Weights of a small transformer language model.
Size: MLP 1024 squared ReLU, vocabulary 1525.
Training: a variant of Adam for these matrices, 9493 steps.
Each number is 128 + 24 x the weight over its row's rms, rounded and kept within 0 to 255. Layers, rows and columns count from 0. Numbers have three digits each. The size before them is the row's rms in percent of the matrix's.

# down: layer 9 MLP down (transposed), 1024x256, rms 0.112, rows 666-678, columns 0-255
# up: layer 9 MLP up, 1024x256, rms 0.121, rows 667-678, columns 0-255
down666 104:134123118129123145086131107149092178174120099184146118146133147085160127084105153141130114173141120170109125140103124147128131137114122111153120113114111122101134037115120116126153114105122166192171168102127150104152148133132140148115147152121109146145111131106132185089139152103141116090076160106110162150110121109098134132140170119117139115095114123130141117163150110104120129118119162080141077147126161139097128122133121148147120130128127154101120123129108117087143106174160152126113115175146144116099125132103114112162146115125146150130147103130158156081118103101147123138074110145117117132115139136121127108137128135149066184128143125097129127083157094127086106160147128137099182119106105090098149149129118112150134133184152115133146152133124118137140171118108096
up667 084:109087106113096130126150112138136127129152140143076158132132102119102142143147143100112108108171109119112173142090119107110151113142144151148123146151116171118112119119133094138158144108107149125113123128145117129128109130147140132114111110129118184138150102126134148148125175077151104132123096147128154131091105116157099163090164139150111156085148141133111117133125113117106135055160071135113107121128137162127067093142114147076138106169136178114165121130133128145170134092138151141147143103130130116168131114137122092105172125129081112103151156121163187091161164119122122090172134080135131116111146165111133082165137132134126144145195106089127100140147151118146101112117106117153103161115104149125145150112124158143082114135144108106157124104122165165125122144151097
down667 090:151182107137153116090136146145142109140137122135164090158138162127144132146071171124133163121070146121176111149138119186176143111133104101126163132103108157140184124127138142112124124165124095112142165119167132129094133118124105158152133146149172072120139107140111143123133121154088096173150128126111097138149130153072150115168118115090112064106136117152154136115144128151143103132113155139159157119102129115145126146133133143140087108151089101119135106120166133128118183143140104105130133147112119151129156111103148128164135108143157148151146079104119116133133111117108134128057129143131082108124099119131131133140138124104139124080072099148086177132113093129091140147175132125097145114127123093141084088104131115144157148138114125142089126110107120128130149132113113
up668 109:122136105122130116131151138144135112151128099106143136144108146132184083150120162114093117116112162146104150139171182136102100124171129145142111143104114138146093106116164154136108079160131116105168090100116148141099118168087109131097108116137122107125161124091156131138127157100131107145115140126136079103126127147109103157144140105117142117129132132151112088119094116140135131158100121138199130149136128090107127144119131119120111118115108126131075147148106124078178108111122142138157119135105130132122132111170174163120172129088088096117126179127169168133131152111184090113147128168152148094142121137161119100090147123119091114139108149149072101158138124139107136160118110108136138134123146154158126159166107102135109162100113106147102116066076145168132134150135095
down668 112:115135138185088129118112130116129134174157121174132184112136153111107138069139149121105144118166143100119128188098096088123105135123083128138092135091105125122166123103170149132130127117127117126118100157144112110122141100125102119157108179127125131111128142147115103109117120112128077133140134124114111141130125137084138157154092167096176144139115122145088080147182147143110144152092113160137134139096148106116138143107112130143129099074108113091112144104106173145162148126142142149145142140144135160113129182106076140142072144129093131115122123133049127137139135126115113088143095134104093148133139143134151134083165103092157109154150140145121117119151104134156102090140119170116159149080130137114136123131113159130141140126146136123104141148179161114171117144132118
up669 118:130118088116124114145102167143154126163127095098087138086091114158144136144131170127116096115120140146146100162156092107114111138119090117109118166155154158138148101130127115136116111123147098143150100133148147143108138180077169146148069118134103115151167133134140153140134109102125138103130141148093165117134131147119100146134132156141101104151143130144116081136107107141168136108109153102171163154152138099110144120121121140152133091125125126165136151110148081098130082152094151109117149098128096080145164158150077092105142121121131091142138146145104176151141106123117133161164121094109180154115107112140052073149112122175128092127157147166137119104099129157090136138108132140107124144146119149153122187142121136125109120096144119100132131105148120134113120103169134
down669 116:163123086161073139166164174129170146125115155138130141136135145135117153102139163140139159172120161165144101140171114129101091111143105119135119135073140151127070106096113138130121156166132138129129126124119136101099124160070139153095126144140125118162103137123095115162162157130115122154107110096169125186066126148099136126109122088097130113128101133137090117104113164162130133115116154171140112128148147123155156141135152158146172150144137131123157129103090102130078110108128132109128120121090108159139117109085162141077149139163141167130101123116103133148139134120098107115143123154089154119122123128105095104092177142139129093085128130172092082131123143127136111090105141120167135141071126124147138173143141123138093104129120130104119109127151128110146116129139086
up670 110:115106124106122105123143204149122048122150121107133104154110111103134140170146123100153097136105107105126148123104135120122139125162090132117128182138143110135114107106141108163116137127108133102127059135083156121123134153121138159115122131143128149118133100109152137149132170150137101091110150132129089147170146118134123115131134110122150079125152132150144152145114066136123113132104108135119149088168136152146121111125143104111113138164182134104161093119096110130122117137135128148161120157130148113087139148083150088122145069115168158114127096150118107114193155128173135140115087113118110124130125149132095120116138157121134176159140077123099133145111169120155173161170152149139080123143137118140132182126101156119113160101130166134129092113147112128132129093124092
down670 111:139131111153169138158069141135098174139146115170101099105190127138081148099127100128128116119125145117093144142112133101172135114110151127072157165107118116139135133149140104129155141108147145095114148134087130090112083099102123121136106122140097108144138104159119199124101131141138152135122134122128156183071134132138149149137121113091107122093126149164156160141148079092115149113094120131121141148153110144134116099108152159135139158100143170138154126115145137154169159130159091116090139128121091125165153149103149090166120130158160118084080149122146098133178120087135169124133111147102126117104123098103122123102140127138112082152110123131159147132170144142117149143126125120083131096108136152126163097107098167122166106129136118131118090147162147128104116121113114
up671 089:132174146115119085103124123133141147173173112113124086180155124145088103131133125078099113135150116119137186146183105099153141145114109102179151162115092083119107113127133113158146113200103166127114127133150136110106135119113110169155129120133095118144148123133131131127162144152147122151128125136093127117139157149139139130178129139128092150159080138137114137126088134169115141127114108111106102146150139141094153138096135118144116092100107055111083104143119101116086102110120144116099155095146137076143134135103135133105130104180139143107105114162140119135144124106144134121088114126132110121114101166106134103182096132138117144114141154148118124119137106100125138086170179148161112123178154179185130149129124127140102141109125114162133132102109125119105146144150120
down671 090:101130143148082128101112100105142114132129118115168156124115154148120123139157132132121120122164111106073157151142102120107184124121166158166127160116106130114110101120095142084129180119130084130154108112120104127135060174081129181159114162120118151101175131133101072147143154118115104130146113121158116108115114150123154113133119097108093162147170126133122126130125103153105146136117135134114118167119110163133104132121127110154137139078104126174123134133167109131154133123111116125165080118147138158153162105123141144093115122133096111146121142110107155118149130116102114154050089130164114186119125124159114164111114074151107115159126124116079114141169097132122131151144137129134086148120099136142127155123099112105143165135143110137133119173125147142107128200110145
up672 087:141151156138091134102114172124146147108122120118141160114073130102120148134123101140135104151158098134142117108108123170156138147149133157125133172139129150148130113127127127168084118157132140154085163145109168109144121139119094131104163142117104066101140127127079115126156129132163145156151131143096115096144141177162152107105115108134138110130127164138127156145124090133171099132116115110081108152127137107121123184105142139079130153181108116126111138108131072116100123143126130124139149143110120112162095109131122101131128113137118126128128118116145103109119133158163138112129103124141127167059146124147088149175116099128079122110179144129151127107187079147082141127129134097199135157128088174127120137153133168087157126150101148102109082118143130123118099117156144
down672 089:140116115121081107120147141132142145116157131183137128140158138086158114160055131126100133109092144083113134104120098148142099085142133132163114144159185133150144159150140113125118145136135148124115160126119138144099203135096103098112130138129155189126128119127117120127108180104129142144129143104099133128108135157141100106109154091149117128175116142111084088112161123132145156089104142120093112082123134127134121116122145105094138189108161106115172126134158129124110165105119099134139090106117139110114124103151114141189102110124116103134119140146174136127089153110141130172172146169116145135117103129114119140170117103147108131156097137124146124128101149116111088146136120131101123157108135126168122107143121078114112142177149135081150157130107141159175089133100100
up673 112:114122152105104119071106110158153159089119116091162125139152163171126101119114136166151142111128095118176154127105129164159145102164091151110136141137104114132101105132135139152094066183131161076124136146094129146116151127112095103134124079113114093108155118151107143082114163142132150068103132158164106109087104143153148111119131113147128129112164108159140137134132132135161130139130131141176094158172134144141149139113115116152117114121182131159150129093144092121134113132140140124095142118159181099138141101104104134118123074145099127127132051170123134141121126155107107103121150128134121107131140173121148087182104146128157132138144111132114118119149148141116164117138132134137141134142125169128119120085112084143111119120129148127127140075156125175113125078126121
down673 112:146158109132122144131076140159169109071094115152137118163175116126141100137131126167137107135120138160149121146152097160094138136119147119107079101088103125116104056107118158151143113141134131127152130122130101133120155134103123137147133179143154105138088126103101130083112134146122107095140114126122200127083150123126185133126105111136090145166151109158129158120118148133125125135099114098124174135127162116151100152081145117194142154130143134155142114051096130125147163088157141085104127116173131137129159127135143122131123143141127131122135130145131130148105167162103133158127114099114139118101124169086129123111123128114162124118138082150167147143103144146119112116129130139124140102148108154130099122094129109127135111110133211102100127087138131089150124106156097
up674 101:135106122141085120160152167113138146090162108141123093129117130082105122163142137148143124133158103121183103127132140144124154089111121106129137136121150139101105107122132167113083118086131055116153133095127132156162143084137094155144114112118108126075098103161118127124157102121127109114147137148125118119100141126118111110131120144113168105114112118157132112122153117175142076126124184102157073115141124144139128133164101091180093088141126152106137118128175105113110090095157149172140156139106152132133172134091131140125181128167140129138130118111164096182117095135109090152158130135154144124090132104135128120167164141167153131142113118133143101100116109110134123141164148137176103134097126115188074117109138092147079126163138143128129126152127140137140140136138133
down674 101:140091089169151118124110134098123116133116166142134126114131120139107140116150153103118136164139147172150144145127099093095114156113151100173162112160104121152109139150092096124137133102102120102181144157120141138154164148138137090137093124146164112214108133141090124128172100172106132135117109094142070096137141115099098135107143161123118174122069116122128116116115119110173137114087107115173144145142160129126116100151128125129124121136124135146146186180167131125137145142116183104141117118115101115131121173143184161131156169129136095108122095137141097140121137094130133128126139101120109141112111109115119168140163094130136128110158123127107133098160120114094157162082133152141098136122102109105122111120118112142085086126136056131105134116124119139169119116145109
up675 103:149180094135136110109160118119151152171110141126136100180147134106130140121102134131102137121066126117173129129148091143128136100094082141087156153158128146168141104138140126123116140112134119103125134136159163164105115126127164116166152128115104154122167117132101100108032141173156128119103153110091140133086119159091151153136139154142117135152137070144121112154128125152142136174111129141120108109117171121132137124091125147154100103183089123115100137175187122107141105116123148129119109137125087122124169136108150125160162161146154068118097089130130092173161118138163116113105136103144145140124154116137111120141101120118124136154117119157119121132102152156140116147107126103147132117156085092109141136128114105130116173116138131123142127089109141154120087148097080
down675 103:139178107075119108164136115109134195126101126140094101134124100165155162114135148119157151090129165154134134089146154100107156117130130117126107150173108163145119127130113119133128109104117120148118125131148102126121108142186134140134161121150109156137164112077107152113161139151162135126151144112109096139127142144092126108135101138146118115147102093142169162105184127063120110080158143172106087116121172117102080077142136103131108143156144140089127104160133146118153114138136156121164128105097125125143142139099080147150126140084124143072074139160123106134158125128166144153115136116116128134103084146116116128181120127112145134114123146122139095157128133158092120094070147105126144128151104139174111103117113125136114114159085158138109114111126165118135152136142147
up676 091:080175120135120111135098127124149166128141134127153086136099173091134131089120124156123134150135149124159142116132111166113109128147126122115132149150097130119132105136151140155121121130108103134128116128145153177140126134094147118193109056131104135066145119105143141129107126149139154147165131149096132135117129131086124195100136113146155108121109106115152116122169112148127131126113111149132115115095106109167119138129139100114102143087141098131156093095141127156126121134130107119128126165124104130086092152140145088150156118159165112144141081089148114117133144110121128160152137089133157163167114104149122100100150075160092134121147132150134132125119192121101118131142188166121164135125140204130136134147124128112106108116154126123145099107100131164087155046131114
down676 096:108123108099113159156104147136171141126105112148104135124143106160107134135148125094142157127079126118123129142099107108143106118119148182136122123155153170099167100156140140116101120112096104164097135108084080131111129142157153116085135098151124183119119136129129095115141120118141125120115127138162152113079116111127088148170116152095125118162157175094147113111125099161119104179128116091140103115125118135091127095112152096131149110136138129143178131118119137128131137102092198146111103126136143094144088150136112167133145121150170075124133133132155125160118123126159084139125140119124111150116117132143132074147120151143141131155136115064137149134107162129117142154141168128141095168146098107109088171128083165172122157109080127148102124100100137137119149173128172
up677 099:119104137118116100084120139130136105113141152097108130086117178120128141151212156101124134082088144141134119113178137151120129139109148125082136107104095147097128111123137120099135103141152116135138147134129129156116121126162145139139146133140163116113115090127144115094123172148117095128128141139108152099147148134149143107114122168122110136136126116133167130147128110123113066145139079132205180113196150168130123132117181122047113154172124138132123135150134100149158107127130118144114143131150168133124159093135150120097116096167143120141150115088140089130159079109158133125129086106115155084118137121118126111104133151122160133095145104122109139149145132152070093168152151151142154165121086158158111134148153094109118144123142151122124114122127096125150092136142119
down677 098:164110182164178104154084106120153144126139105115146110099119137090097109122156152090110155137076121078131142107163090151090138134124147128088145081172128121120150122132148106133135133158151151140152134143170143153112147134165122125120178117130125125104127144139116110132167140110164139146139124129142117112100142146091135143168118102139134164127136075108166108129121130135095160171152122151115083112140131082138116122141118165105118153120112129109135131187197127137114120071151099117144135132135154106156118141119114093130162115103117094146132141103079107129137109104119117121182123179171114120103107137118113123153151124095119126086134119145074151123116134117144116175120111144089154175124087101155119100117124121094152116107142090142143162112124144081126111133151105
up678 108:124138135145158124092141166134153111127123118158110082147094119123107103145125133113140119121151152130146112139118108134130150117128135121124171172072132143126097096126120153120135094125135114138140122171184156151166146127096132130178102163108111100130129154153180152129126104110157121131166140163142120153085151104128158087114145097121123137151116086109117091184145124120132160150140148129093178151119118095147109120138131098136148136155108113111141085119107095051066123133137117132137155165128140080118189178114139145109134179133165130109117112124125102114157138160152106150137163145122110119114133120113087090134173113091123136150167116111143113152134121103147126127144109141161126127146120099165117143101161131124106119153127186117109097118106083082123116095088119
down678 108:123161206086124128138128141146126169151129087129154106116121130105155122150119120143135181133108126149127175128138123137111073149152142139161116167111120174116136074115132123125118156169088120124150110163115135126146117121134127103123142107133126124088124149162155121151104118126163082115128142115099128129138122124160050138124137170115096132087108095134101127140140138143152125108142126112118134124123151171130130155174130140155112155175127147114119171125096110129095114188124087133166145150132088091138082142143112122108131135118126115093108091140130090120124097139136121114135175089091157140116111133146073138151135160157152132109113124111173178105157131092099140123128162135129128130146165102100123130113126099134126099104117113132105097135139084076112171087097099